Weights of a small GPT-style language model, trained from scratch on English Wikipedia.
Size: width 640, 5 heads of 128 (1 for keys and values).
Each number is 128 + 32 x the weight over the matrix's rms, rounded and kept within 0 to 255. Layers, rows and columns count from 0. Numbers have three digits each.

# layer 9 MLP gate, 1728x640, rms 0.039, rows 1374-1587, columns 128-191
162110138130169091145105151108109089046142176145122130164133150111124170138183177164156126124134064140145094145133141136157206241149148083123095116060144132121131154147087095110078135065091148
188147159068142130151102063150097128147122135112137116158104201123036173108107069111154162158146155194138113109075111140152111121144144110081064162078171124081162121115120144181112118143200158
137119128140153084158121111159139140042151133129154087161144126111158126150167107115168138117108099108110130103136189068138153132157141168117152109092133118136134124119087081151149101073112044
068158175132097133155160110190109117146093163113163148085071133114141153135193113129134111130110141152138123143139146129152112168124118116151080102102136083124132157135103160202220187139141185
157105168156121138154109107090120134098179100130123160141079140119192087108158170123103108076110140124135117115097041111104147137110091089151106151193119219152103109091147065079131161138133163
152108111148114105120088109131134039114153124121173142142127123108189184081099151111148152103061118167181087116104163080086107112149148160141072096115123094148104099132092107116151094181156123
078127106171086093146110130099068155156160180133126155080129115032145160102089102181165144144140189101146124191119138132146146111121091117169145078099057142121153139107175150154191090066121144
079148143173083111187055082147199094158094124062130134121092152138085104139197163156168123210150079152152105160153105180048098184103068116135164065134152080052018121206134122123102187133070095
085185118115164151110108125110160115135172128195095111099127113112150148133109106132110153131154148112133093140147151185154165124099109084126124157117163175109089057125128184127062095141184034
120148196098108127087100095163113126122059158122118101116142150100072145133169101063164093155127155151138098102072075129195170067120092159110132062134175064135143157131125141178145092146097133
107167122094161135133156102140095074134192071159117118166130142142142157106138117146066110140097060082112087064165151150070149093106145092184161169130140165098146116093137148123110111157210178
107154113105093125125149187116104127139113150077148104114136111081163162111109137084108159107066082138123128135060148126134145190178111166130092110115124149096149080115118103099195189113152137
122135151093134115105139133143085121200144156103096121075205135090103175089179170140178134200056128169155149147128176181102101154112113133196104087103133158110135141113115112065116186125166146
158146061132152121064085147087135162105149142142100120074109120126127107136141138118175181117150083141161128118145163149144098138101150094130157124138176129117116164122123146158161129152143145
152151138125089113137151166101133065118110107094172163119129149163155111220101073089123150106131122102074141127129124153162163113111078132146173077142139127142157107080084128101144073170101126
146101162074109126136136085112174137172119139089138125109155164159123150113155117138135087168120090121128152147083122139192120132138139125183150165069107156142091132108128128046119062145112164
172077168099149156122139145136085172089153120107105132146083100107138101128164130119123116097117192142191121116071163105171100143144174138105166159133130073135059152111112149061138145186122050
123149110158128161080142151127101123147152133115179094170132177173158106150097161164103132131177128114139126111113099162122145151098130117165037096189172084112145115126102158135117170119111143
113099138101088135104183123148152092094052104096166098111151179053147165120198176142101128124086192113083103145084066140117136112114079117125170029100119100105160149143130127116140157120057131
099174111161079190145088109155157150152062154157113106155147106098144097136153152089127113061133135159159123152136118139153216133128063134144164108132145160130173106127082130081146082140127103
126180115210083158124188082123132086125197090082128070098106135126197154121057073109169061143110123148091066112128108054116079172106158108149120125150138166159157108159141111163169180131148102
177127120130138104106174176106120110162114086070129087104091179107132145139103081101155127147111128122175191121145084080150119127148081174114124117124124119133099148137127170094134145163196127
201085075181156136114151113177087108088177135130132109112127175120078149168144122175145139157131053174083077161135157104159089106138131113129116125136115068115170084086132082122117133159121143
134100124193117122123138162163183155125109114087118176155196159167087179119120154125134136056116097126110159088188096150145171066109142112120128149094139070138135153090144072178114152094115186
136102109122144104193134097109126133107086068112188142121142120105169132106135123122089129179151095088159114109101099085082087141158107100166144145130138105188072081155108117116106174129085144
177113158119170051141131143145092103166128119082143119152152149157084117138108161164118123140119095062086105162096104075106083151140103141080153071154128091176172168125168126095148138106147149
148137117168091130128092107182106154102126109132169130143138067165163137112058141071099184093108097098076170099156100111171096113128151161126168130109100130174117128121083097126158171110203195
143190146106162149128131086091098122151133133140163082111135160137117109107086120057172094146158107124057166112116111127159171109099135141137138094106103119180118079145125098148124102163065158
094105122133143116214114167173093134140119139095136131197134166134145078088180117112076168136156133123092107187123130119109107166124120122084123124114110137192105088105081166121114146133113189
106162126136097120174135094105145122137148070101066096102157178121154089089153084135195163183135219101185179157152091121113120135107069139132136190155088200050153108088141108122138190126145133
138168144119153140141140200162165187144127134171141148142161083114095119162086164157081127137119101128110147155181147119105148117122109151118103083130164150173151129195132152147122103141124096
140114129164146137142082130120095078156043177223135141094115181062114118128138153171138090142088180134120117137142073025095107110194108172106103128158174093129089130121108128121183161163089110
083124068153122067085134115112023160109099121131121148107130175105094173066179103185116132102146126122144138121081115158100134151128090097147096083135112108227129079090092131172091109143113124
163075132122154107122089133110145154122158060139098148145105112084097086127141125180131144154155088110115165144124168105136118171169140158084131128108124079161148107144124054118126195104101127
141136188100114133112097072117080119103135086168124125150174109144131159123105126082138142146069103179143135161154173172154123146101187143055064134170108056128104070104129141131109123143074112
150118138113096151175119124071121113139087096090128112128131131136180126102138169108179090191160118144130150129128122089173078139150140159119083067093149155139143124161080070128120134148140064
176201134155153128139159081139122111147072141116118142125098162156123158127154151142125131158150101119187149169102130118147174170135072125104140077145112150109129105137141218129089159146033048
149131090165123195069116106109081173110145138152134144098162140108137154085133154111110118085136135147125130153036198157123096135135124145104150102043116097112107097101130054162154101204137143
147078167138118088158108117175105070150078121042142146107094131103114161111167174153106116114089137217051168113131137157121146160090060117146143128141174128133089134107110174120167141113125131
141112110132041094160175101104133118117119125066166080080134160037155111183142134097178106182137164151145181085144123130109100159152104183111119074120207069159111117137142103158079085182118154
122196148163142058135122154143139178144101066146119134152116134163184108152133190111118148137051093117129187148177170129111159122095106130148091141124150090052111109209144071076140118110101149
074176118071116098130109126143082094120138062079219120112101159137102086092109156140066171136132077143103128102110133131177126180129145156129095092083044100136119127124140071151140156123122131
156136103186120137106126139121127112115110193119137141179103128146183164100170143142153106136120112110143141118125104134155124164133085135125112152125101132180115097114097145107136157090147179
122124101095129126109125136150099122141086152125143163117133155160140145109082101161109187065122120103109133110150126103188192086132085094135068141115143106099154185098090137127123130091129156
149151146147120048115119112144140098122101182120112126171142113120096170095151119085142135135155092132102153154127130100130102121121172163100095117137057088141108106116124142110133146149101174
080164176141145124165152179100110127104126166092219139153102150111125103106135139172167196110127108152136110093117095187078122203160046078124181103089102127103228158079079091115087159138119144
056150123132056127158171140149084134083130156167127116119112126109189067158165135124095119138154128130101093177124153077142166111114150139086133159077161182149128132139078216198186082142139117
104125089117156144135115152144125124108092116122110157109160151121179213117101182135170156149131174118130143123079136135168094123145159083108138128088149116161112173066139093133144126107131150
119136107156173139145165184091066150130095091179147126104114134136110134149073125115127163126159104137126156085129126126116075124124081123172148167127141080091100139130125126124143072108152158
161136146138108146120184085156097167136165097129152127114108166078183099186119126088160133163079052113166078145119083136113129108122137206086134078124126176139181074059114099105108185152086144
097147174150167074142142139127149115078180099119128138124178168114154152107116171149111156179161120130081144175129143121072104108125140097146090174133076080145129189149111104139154118164127087
061100102118084097109148148134104118115094072124083172114132091154140133130116154184112126083114166146128153095132149165161156142131095169169120087061213102181068100133124090125176126139096085
168129151122096150125069056180107135214110122181178097115161082052170156151092196109184180129126125114133161152177156126117133095109109158111145186058109109155169181148142140137083144072131090
152109123124084137090126129140154143176133113068124139127170154090117176144165121100098168111126094173148110170083054146122125110146174078132103107120154122163167139088139126139113118114141164
112142126102146060093140124126119153096084133128129055136186071111089104111135140066094118117092141143108145156111110112129180087115075145047154166030121133144120095110088152106128070138082119
143049103098141161148162110117093178100151106093143130130149131110128094124092161133145094186076160149144146103147136061149113148165148165124192139128087108111113120047057051116105107163118093
128135111116091107145129093159101079133081153056173143123154113112131127137146145085140139167109135165146140199116104154113130190171126112144146107129191120177153156135119126141152121117137148
104145116138206066108137106139149093126100113083113111144137186153159096152173155170136148133104114088090140099163072114222120132105130117109131105140065049118141119085116131112092154197133150
141120120147101166106185160107115157100102131071158123088148158087128147151156095122116116135135150153152127092125128119131098132100156126118059122125099121126116120106073124078123107127128148
118136205143134109142152119136129143178167111085158132118144135058121150126109089122139118178175129134170166094145152083109153129153104125070100130187127158097105124109132087120109164169131144
146148124133041124115097142141115112101125061104095169116126107142121121134112200101117127124154153113140106139139076123147166117139069153143156100102159199136124101100099134142166174104125122
102068114117084130174141085130088129159066114111167117124131136159128104190169115081139179077109135160138140170116137159121128135086177123073113110073115102142144170128102178149110144115122122
175141043171114164128118117178128156157167162087105150234067128110152096195160123152128110089073171180096154158105131143169114106129140148143131190115150139148141165137115151084136138073074141
181074094089112122090095161092200100089183103129120067178084135112094139153161113109176117135102100121133177148141098142143138045145147169112158097119132112116145116172136113073155130121119161
173093134151055136123099150141057029090118150114113099139138121108150082147073175138137156117078128114133139099088150124149107147107157097156133155145161071094123148098115157147094106114190123
094072095158146121157069117151069166111104103063150134162176151106141159147128100177114146162129077137147135106079070149125137130164131095108093104108175146198164102086086097171063121143132134
135094125196150134157136129114119146099127034125151126148167182129177138105067140088137183113128168171121192131141128156119127162097110138118109143096097132183115135165106077068112104139137118
095099145125078131118127125121114109085142138119146079175126078158150053121111118103146147141179128119147142153076096081095154123140176157133103151094109130096187128153091121146188188101106130
141130125120130113137177084173135109150157129168114160068158165107142130145167092172092148200092132063138112111092064044163080128186125126172108110093144145166127117170094110092141081157094099
109117150141092139144085106160056151179148088123111106136138098115138103168175161078143072085108127123076122126160126141128144154124126164063119120129078109115145163118136082143198095136145145
155087092190178163091182140088123111119093184107153146076082131114138122128131131160081105138145094113125207166128170179152170154172094037129136130090155114124138111115093154085143140146154154
120108149136159137164153121126161097098140075100110092183137123127143141096177106131124146150137149114151154160136144138126110178096087182135162132106131145142074128141103121101103101083063095
115181123078157122137151147106184113169168085092114120144123141123177130160129103096190146160101205103151137165116130105114129153127118091105129082163104117128159127100070105138157118120145186
074093121162087104167131176126118145140096066088181161127118190153143119126139156045113140106136138118118141168076125166141088116156116139113192088112086119134178095122135086083149112066166210
178090136156109062152126140067155156121140114126134151189122118114135172111096146081130118112093066135135111163115074120081159134146115100150182167116110114131153140134088167156137127089125131
140124059143139140137132098127061065089117099083163127197138129065115138094045078147096144125090136193141137109106123089148092106150112144171152119136154082139101162101120118139129182165164198
093132166164123093041163089111162103122173147096132089196112116167151164136104109140068131102150161075102075096160120132066067099170079187116150158096109095121154131090106162078085118153118123
093126107143103073102117162157153108121156137147114171105104119069123135051101132101179135202150133154161108110111137138135191122108108084127081065083131102084104159148130109125143117131123113
142077133056068107136136172154150186122085091117187133164121109146100093162152174147120140151120068160160150113140105170179135122113184118084098111060125135115149173117095167180134123166084166
108120150140101122104113135148118125071148124090142152112118161182149097123127152168156115162124177154085114121134166120096090157169097138163127115111156127167092042171083108133134127080146122
144129081153111127158171117136130080172114120171106167119108188155143139124093083148081112097087140104097163138083058140137139148175097110134104121186093121144149146112160130144089165115132126
133072160116118127155135158171119089123099104126066117124155105136120147122119095094146146108093155107139108142129136133124138136096109121158186103081155080082166122125193167146124170082072099
182123163140151124123158082153047104142086090142141162207125145087129182104111135112134092122110135116132143115144138077113127090126088147148151149117138147168138126169152121130166139146091101
112136121112147155182124156143123147158120131176149107116129151165142160128096120131041057162134110146114069166149167176122150104142089150097120114100123143142146133100106110091131110124143062
115056092128159117139120120132148106074148101130151098153132158112117103128090130133127115156103139152159105134146143096121149149130170127088093124148115092079128116083186095127105120172122173
105183146171097125127094048117090111141144118169132073161044107137081167140123137151114126117125125078126136123128086172068130126138105127056102119144188117151209110111158161121119108108100105
113041141103115183112155088167082100044096104116125109162147116129154128151112142129096112138191090186141117128119109164141123167118192099126107134098146127141112090141107122191133160066076141
086147160120114086066082118125028089125098134152133109163133186144125132148163096125106090153099072087217123137141113118168146118151082098166114094111164099141125136127112142188188129138068079
069058078130112151151167140126123089143103104100152093128130134092100151136135118140093151074114061129152197127095122120153103100117141126175173071129141112186150171151134151089118095166134149
131091162130059154107156101160089123141054086093136106168118121164194085132170132146113109133169094120099118122168162133147101114177110134145143133111161083060126102125147129116137108186066095
142109149116130182092106101152103151056184150086104107086192130143106156140126157083126139183104053113105169134100135119129145127135108083130122057079160134095122068137107112114140226082171174
172138158136160151135134110142139132159161087057110140162094172128097149091125162102167085048138134129187134088123157081137148140123191163185059125137111112092127161135197105125117116152057123
085081132130058054111091100171138159099104153100150091100117121111105139136140167116108145078161130129155131173147160105138135163238079172084188144113182104132137115146099131093107090187125105
101140086157076133116170175121153138106120119115122135120134164153149087114144154206123163110185114132095130162119119111123072153142105186144138130128155147121102103155148154053102100183045120
127144198168111075126145148143154142109132126087175169133156176107100155143104151139164193099159114127126086116135127112093158124150127117082106111136166111150127084180036163128174155146122174
157076083134066115116151185187141124118192096132130121156121118165084095140109106122145111137191093110083173115127164139138153139126095170102152125087121098131119111159105144114104114168128143
133129144123080144198186110147084086124204086132145165097095145051135077130178174179142130112152129148104118137094138103141100198124093126127135061140119116129117106112122090093138086132117139
144114183146145143082177111165103103093135101110162129099130177081146141167159169125134177168079120162130175133081105112153163150121157140083102047075118093163084109088143091111096139165139142
157132136156111117145123094162097143093101152116153131120079102101123126151133137115141122163124101154148119106184143075191176168076127134085099036177126073116093140127130102143142042109106133
129163146133116135163142131108113131159169096192143211127141077085128108138195120065156181160137064075143158105195092142114089101137131129123101107055179147160095111083063115108106115144107145
080181149126136162179161113134114182163127118150110168170139169131146155142173193125198113130218126140071204136146172160146103152121111118147133085139180037123159127132149152124137147151102138
090134159098047090131044131181132106201099131087059095074159108082108086122094091134088126172130122143198107121140179162162170074092103159123139075137097066161204078112124096159117114186108068
120081130101048139135187087138147138137172109122087145132115136156111134095170107137161096144174147131081175134212124159115129146095158149090150119169155141084096103160142111129142113108191088
170127143122120117164127041115120135105098176052132158117139080114143094112137126141065132127123094137035123124163118122071076076140132121115148103118140086130155172124148094139129077104141106
129156130074061170132095151135100186178140099143111192141189110100143147142125111129145181140106155154172146160138134171109117091110109167101198105135136060174167107121140177103112120135130158
130155132168118077166118106067152151122065126116138114165123234113079142129143177129139130185144124135102107113137104076123087194165139130057108163100233148106123101143169099095149147125132096
180069204148185138134051101173128116110105175134096107084073160071175142167097089107091105139157178172154165116150166116089115175116180137161179089183179125101108039141086161112159147133114090
117132188124127146167079117123088093084086144101088126106038176048136138081136107138164140092126134161112125095107128098158133082129158125138200103086182147174082130097132128093118161135108027
109131116139064094170115089164103135090168121143127086190089084123160107113131082174161093174139176119185121111057110171179148143067109131128152131201119094042153124133115055147117135127001131
187138141130159096152117136135104137159111077137131153115054190101114112132110141186092152091080099106166093113118123188102120163121084134118110185056161126162112088159175152091147169156168104
124102136081135125174097117075062139166143121130142128126133104079140114127152156053151133174123081124138151052120078126085075150132157150162122123126129077138138194052148086170162120133141200
141154131110171143133164082135115123169177128148094155118100115153132150095121112160139139139121126129148080090144131114108138132165166081151107149107138136103114169138160107097109115122199137
163099127130152124152130131125086095134141074156191023132147142133163153137167162182138156118160099134116142128132140077106116103103115136121116120101107080140148078147079112161108146111077179
110135056132072125193081179136162146074119122185158088183128087125136144088173090170100125088139110128144133090156099105150043124178126123120140172139073133151145130073087158088058195051130145
131140127159102125148127106130105131078151134113147108151116121141150117132126095130119144104186077089145072071051152147159112200158136137134188108147137113172115093142098100103169110190098112
141177143153142119155160136082069147121126119194129105152144137087119161156146139133154152168159125111130129140115126093158113160190087105191102055133209116138107136163063104151200183091155067
120122165130118137148138091122151148170120123110166140101107168121111109172132164129106123142188181137120083099142163154126130135152151145178063120119108165203135161090123150117083076148100141
171113124056056156086165104136148091158103139122122174127093152094093105169089098151137128119154147117158155158118098146115159135119128129139156092179181123184158120050180134083110113133148167
150077139173127132138155128133140125099120107150118050133125104091135109133148082048164192082122128100104167110141156113064182085167150134098179177136091111184131129112091145094120092138081238
110129154104104097116133079114082145112100099081082078105149159112140118104122129128164106133114126108089133104152153094159119091137159152128089199066146175118109113133109175091150145129156074
168145141154127093120125127069105132125179125075170152164098122141136116089084163142188101138181100121121118135160131106168092117185122177136140126111163141166186108129129159099130089114085127
124144187157116158152126130160106158131087111093098095097114128140175171106125157173102102145138142113189159180162166142119129134162138080163113061140172134136089090146127092120116172205081136
118116121130111126136157133209152117162101079105111100112146082133080135116180123087106137118150136115130111113124135120189169161120184159165104146094110118182140129121091129105115091088069144
112074169113084111138168127209149141140129105087093119178142192136139105117137133048133158073146164156095172125113142139150125152157095154119110116138134067161052091130173130036139150152095124
122145174120183096184164164153155199140161135134179096183133079109115101182168149137154144119105086118174130117142124128157155120189114162112183134118147198126111089084106091147098158187162059
129107112147125089099146143117142124181134154174118126162107146122096213114109160135109157154133135129137176163155095127131174157143143162084174127133159078069121098083103133133099148105180141
128090182082162118114157146158113112081146145152131101112138142179102170128181124116140162156122108110107148155131093151148133195098128106083086141170122081102101174132154157174130104104112068
141171150182087110123121133127180091110127126160123070112150084088132152082075097169139103104118071152086078107157119102127129050140132194096105151143127125142098223126119123163120074088157138
171189123126087149121152129131124151137127139105165115163129168144137134172151151173125100151128111083172145141122140156187116196154119145138093138111050158143073195033151113118109088125132081
115165176128148152147117104120152101091126123132140112168137134144147174160103142135106113125146164107141152064075131119059148095193087131077158110118156160142141172115116170113186168097140141
063031098177106082124094198062101118128137155153103106164129072154131128156103128120139127061107121134133132149123150150080133099132167144075183120157113133127147162096100129153166134125166166
171135145097101136110130153086158153112149103138130149167079121132148101183154094118155083129137122066127126105101151110169105110142130106104142146143116132163146128099124121156175128124104153
116154143138119091178072152140119089176112082125095157100149155130179172160139158072161138177142102141081110142132157134124132088125157067128115087096154114167097131092096126151182128157156134
172091122144120104069098102102118159126092112098192113198081110154165186156137156100139122047114051157181044076140159066123160124108081148112138175121136098083064087111074123118094152102091172
183047182107122092077076117131098139126121161145164144146124114155115106137170118134081113163132095111078123142162155110063128199128151177111154162086118121128176165156076076156136127160120134
090142174104041138105112111131122167213152154067149155084157130090106103102080143126149126126101164125095196154083102139107130103132086086114134172110155155175144161064052107112097140157124180
087120172096151123123174103125185132121128148108097190140157063118155106125174143097119127128099172103103224066164149160157196136121108189092147141157168159148099138112097115113137128099147167
198131166090060096096141142178092159111066086033114081127145108150111092138172141094151154160049148127171131121139126137120059139151139170122129157165194074101113097102098072111149146123083127
223118151135134063170171166138127142072180185092120138136106076114156127129134145146132090087130078105164113137128136110097115129154111114100178136127167199123113120110144091148177147110168148
122091119149086120163113098131120079122101119113133168136196106124122116115141144136152145158105106171126185136133151109157110132137119138101127132185214123102145102144104077116084113115093141
098145131072113115157138052143118115133119120132106139147160164133200143132103144140154070171079154115118108107095080171120090139131107130116150090111098121138131154102137112155143158113157133
117111125160138167174136136179119098157139102108083101160148160104103081125120108097162138095100159100131088152160157148100133105144171198089146113098163144164118081152068123075170093129184124
175126125101145107131131101080056098178141147155126046066193143139080118149122118089177097154144124177121166224151127151110128146107147155082118167110135137136130149144098152146114118105088135
156165117137123175196141120152121154168097113152194148151112096103125125115140087188146107143084146116108114101157070135130194126167112178109113092135137220129163150057126062122148072062106081
145111151116104085176084127150101081121113136195195061113135048131160092130137100131157117067100199140125171103067167108177146132113074089124126143199063151216132182161160100189109068136114157
140137114136130138117137113184069119113079098067142104137136154146164079201138101100120126128089138151175131163138116175104148130111075157131161175164181126179087128133154139169148134192133159
146095147141101113124085076170084085106103156044087105047108128072134107093146127147133149169076099145111170116138178080185064106171069122112179135159170106104113132147153107155130137096111059
061128102102088091100189159112114141119129114108149094097128134113196096128144145120080137080166111110138096133157100136099127122157130108120186152137197144095127131088029095085154157114119087
158105130098104074095047115150161112149121120079136155146165136133093124125151110126127169110125036212120063138084158127112134060209138171106120115068136059124156139139126137142079144155059179
135114109141069096110150132110143158073148164127152110149163138084150132163143125161140145139138092174095144071139158180190113162125150187118123179132099153177138083146120091117069155148177107
125171131120144133120129148117137081154146140171109133135097164139130148155056171125123122159091153130113153117107135065103100096114109140071128156092134123127115214126139121106131116130126066
058067131106150138079061157167116106131104115071152111150112086084143090133135124140111135141125103147105134098142105168142096124166089190118092131094125112146112145182069171064140108141070091
117138135197098123104133102086141153110165103117167164086112110116138128187100109152064151129089083173195152116132129118138120155121163162148172095152128117154198133129141124139080113091103169
116138133053099116145102129143108141130130092139133093127173099075184105115132142157160121078102109086085118137065102152120150161175140121112088121105156160159122135150100128144108117112095124
176168101173065081160123157129154132136176153102145159132161108148171141141091169137043124133103070099123173137134128087096113153114129106102118089132151097113070119156089106105095151111098113
143150102159081114173162082132100106143111069094149159148126150150074148154116131133167125096175175191146140104140118145171148153122110133111156151117151111152112101145156159101095148166157158
166078118076068159188125150120162114079165157154118150088195158071171120134090105151132095169142127105181071097102121120116048094104154108118126056205138159170134187142096152165111154103132095
056142132124111102107113121101145086200173160147119134175036128120128137111135150170169098120179135172084133129084158112130151096197148115115110192084174092088078121182082149081109142190077124
052114107116113183103078181173089174082133160119078138136153091137170133137119127109118113116141119143166108123119114181161148136091124149117145156115099151080191123102186173128105159098086122
202153162169139108092114114160166104201149107092175069111136137142118089151181113101123161140123154100083126148067157082147152180164100173142144157135222101103133114143148124146130190127100100
130114133153116120129096092150085090081062120111108100116106140071147166108111197132167077144134151131134204159155042159156160108083107174108116150134191093132082112179107122130130167120050117
163095222100130107169159131103094128095159109073140180099162093139096070161154140128147119102131085188173139087158109109108167117117103157134157100087107126097160141159044101109125135109092031
172139142149131097098181073141129134113137145157150135073128117094117096124163077095219165075149115108111107164145180109058085044132139173105123139132191129123126123169088121110136166120108121
098169136085080125103142173066145120051112109078252079122116085045185117139134180063168160100089128122178149163116128112104129162128104109160130110120136098138183050127082101073160071106151087
135199127190131169150128106154104129120115155119164110060103142135142147125080116097107063086149148164153090168144120136158134160128092108146118144129112134106164043154134071106131149140091145
109130193088081091108113080056116108079149083131185110087111163114130167128124090119148187132110156122147173044138091164097154102181106144118109139154141108143086160114069075085109124131090108
186106143043088114125152111163129119186135156082134100143093216111168141136143108168106103167145101162138120167149137162124144156172175097051152135086178155081157157130104116081148129155094161
124102163165103101123170158157143127136127175122165118136227103125101125104113182083116122120158110124112107091134097097127108170126041163144147152118077080121173161144115148147092181135110143
115112102125097104096130112165128119163126136065111164149128160060173125121221192110150168151141149116157194131171059107098086113143027131117163089083160120133127089126169177068133145095102129
169109163174085156121114109145197129116195138102110116190117167092137162124133101105092122127167134110058180177167138089144057112111130093103110148099124074119081125118114126155151091116117080
206171161149073131134158122111149188075088125085167161114114078129085104148170181113116091160130152143129125098117090110136105152152146162121061122166095124129152181126145156118123148088100118
132173149079139121144121090164133098112161120101095106095111116129116100117161143191134129101170100154102127089135134065101106155174122087177141146045139118116209072102135078128103176133121115
148198130158127105132119119163148119128126163072139163175175091133102111159120122125074151115119140129106149116165128125085119129101066088137098167118100131162065168055074125148123107128137104
086147126123089171139142122175178090119187108062174127127164166163090127147117086120071117146137131136093088118132076167121093173150199120139114160091077116079142144088041187144091129147137164
150146135113060198185149150164113175155113104168140160130100086121136147152119115139134107124157095233119115071098131176116125132098108118099082117157134114149195057170220145097135144100132224
129113141152130119171098076119105097092144194159150112085137169177132140121117141195085164134131094083106115130109113092135089179140179112035103125076176121115104070173138111153051100116159181
104122150083058144124190147098117107125176069092128131165071161100102097112180163202114121128099104151134152105159077103139121209139148076160077095112136093250095092176100173129046100146083080
079157146175114158099101149130163109117158183128083114156152036117059128170104097183091157154183113160119168152126097098134122148177095152124140123051147107129122085119103066038098129160179137
101123101130090169107122094157143138149116058185072132156173159119162136125113123132112205161192118090138172122115110160141158066115088100124154125128143111135118160110113130098102180087140176
127088174147123099115129094124134128135159121097093102136192099154184124118121125137166187069133135129144180154158128122156114097182157146102136127109135141143122084121087182134075077180067205
161128153144139102138098144120094108157051141118204174156170196166159149133162148116181108151124153187092139156073098129052099103159131195174152096203117147151119087191102130166152159066160134
154041175070141119141143133118135113117178144112171127142163144097157200090112177109146123119140170162100134138111120086104113194075127145101114125121123128175108104094145137130107134131061117
147082159149151147080153102153094120134116110052124181115069148097127136143090102154134129103110112156103204114178049130138090132173110119106102137108164099197091129138161149156109184122058120
147065191178152090114135151146131087065220118059138154123114128118116142125118123144113123107101108134122111139102121051091132130156156152119148163118081147118080106074085085145119135155127174
160123148136134127090114150104102122078103158104104122127093090099132102086170155125096065069069146109178166114157103104166147109188127161103137160145118142115229098095126108163189065130105062
113034145100079156073096136191155141085112145110109143135150118094118138096152125138095098149109111176150102106118126135070083077108187106120075140075107120139113197071191180083093104184148155
133115139112118103119091074179161146103125140147139120095141144115094175138086105206101132129168103141107171149094066157113187087104102126111130167166112021107150164122170112164107116126154134
111137143175151064119142125134097130065156167131115146108177105090115149134117177129062104180140139154168180062113148055098120205133107120133178105147172063133113106133146123154127112122110165
121141138190108140170102199158117150128055099137138159073147153133083120136149157165089134100123086116050172123058110112124155126236033112127142150141186135140197130136121124126131096106137079
106133175122172085109166092079125108148192164100145109115094174094132117134061154175134140189158140120090132159130139099066090101137155181128137113179163150115179133155118128108138163150155138
160093072129125124113134096157091155142126087099113115108101152180167102170117096108139101120163164188117214080136105075137086135156114191163134123096149122152088172149155127158135187147071109
044086092128058141122171166148100086116086148130095185121169137129181150131105134181002137085146116155073111034149171145168130132167066144093156132149174090175093090126147146126118144141121156
139096162120141105179135081097060136114088145080065114159118159159165151127082137134129068147119144160094150102181098032146140170121173144150083105101100084148163135103170096160096088104118116
146168091115128136122159127131143103116106130181098178127102100129114134159170105167141100059079129146116094160116148180125182079147071150117146081125128134163151121181133104174149128144169132
094178130118114072084155161168179140120121082141164085099080128160149165175160145135130067094122130148139162146082155122159130108113058143133156162150160149188118087137121064118176111133027126
156051146150144098098143086093172075133159103082126133094128147146131148135144140108075190126076119101110177114119119132132144161172106152124093097150107111104109128105134102120154174076175117
194144215092127117158151089212078110166092119080158089148134155094140123149172118141130150083159106105149110118093097142068106077159139137162159072147168151197159132118151103118135152108138124
093080094157125138113068171124098159095130152105170135157174193137103140141141098095115134096130110150158116109151167154079088103205088081123171136085179133161166091135089148075149122139099119
161115139130120106120178082075133124113141181164128102117141171142161109134084144093149191151139082107125116136106107145191112138141148146172119075181119140177112085095121028088144111192042147
058127096178144083143137170098133181095168149141167114175171129041153101138110139135162161109147138136149111131140116155149129182127056063142144099115118081128123102144055136156086103131174114
109093103156157056203175055130110084144157060116161121130138071150083145172158111175163135111120061088186054118129136078076145110129121159129094077097160140166129110182111068130165126126151180
139085132159136139142073140196113120110133176085094116094182157176169105111129123179140124166176133101198106127123098137155121126151154124067191097126099112105172159150109122183113117136170149
143099159163132169152069124128107122167174101137106141076138107121110161177088150150093192108127052158114161115096134072098100126105143087129092083182161098124166099099121095107096130126058123
188117128172043119120153143088050157121093145126143168129126139131106130113127148162135161079102123161117137056119078094129096132114119166109106123100125122113086115133110152117180191047116120
161141219153123122112147096145101100113143117154146120180159155092204142125157143130117081131112169113093149130164113098163114075135157161022085172110152123171106112112110106101135146157113052
163151164143120124140108114136125137145089161193138159105135141149160139134136187120182082107110081078101122142082129094161116135163119195113158175115116136083126086134112149163118111152109100
125156093099123070100140140162100133155165116098126176129112135086150080115122147151105142149171133157123152129110106149173074157132087156168116146084177156176118087164154127130151147134114112
079124162109096127125126089137115115107150135093158059110106099143119114137177123161124173154103111144071090136111062095076158155084133148104113120104076099136114153147044127154150111107128166
116125094119152076138113156164183144150129109115125124191152128074126112145154170100130099124127131132138171102104142055122066181067082111169142130114092134136156144065169160144127109159097100
163115130117134044143129118177144130147111074112157071120107092088137118138124197117112151187132200154170168153093141122193097130166086189112132075131166097149097156101118121132086132111148129
110153118075128149123145076132138112128155113122159065160086151059094081105113074180138095066111138137149151137089114095058191089193115125120184143138135140146124182074154141140157105183094140
137058097122107096145134149094120171110204136144103099159128069161110131179110094122120144162159074139174110123141125168132160112069114101105120104120099109103147125211079127157122084064131091
126176122077145101173110167146112087132088130145125135167113136115122147157141224142130134190096126125158099114115130143138183121123110099157191148091114141101151179029160091093075071151166112
162146136122178133167069125147134150117116164080192093140149144159121106069094196124165104142146146097116070110075061109077093113105163178140074145069117162140076107101183100196062181160077131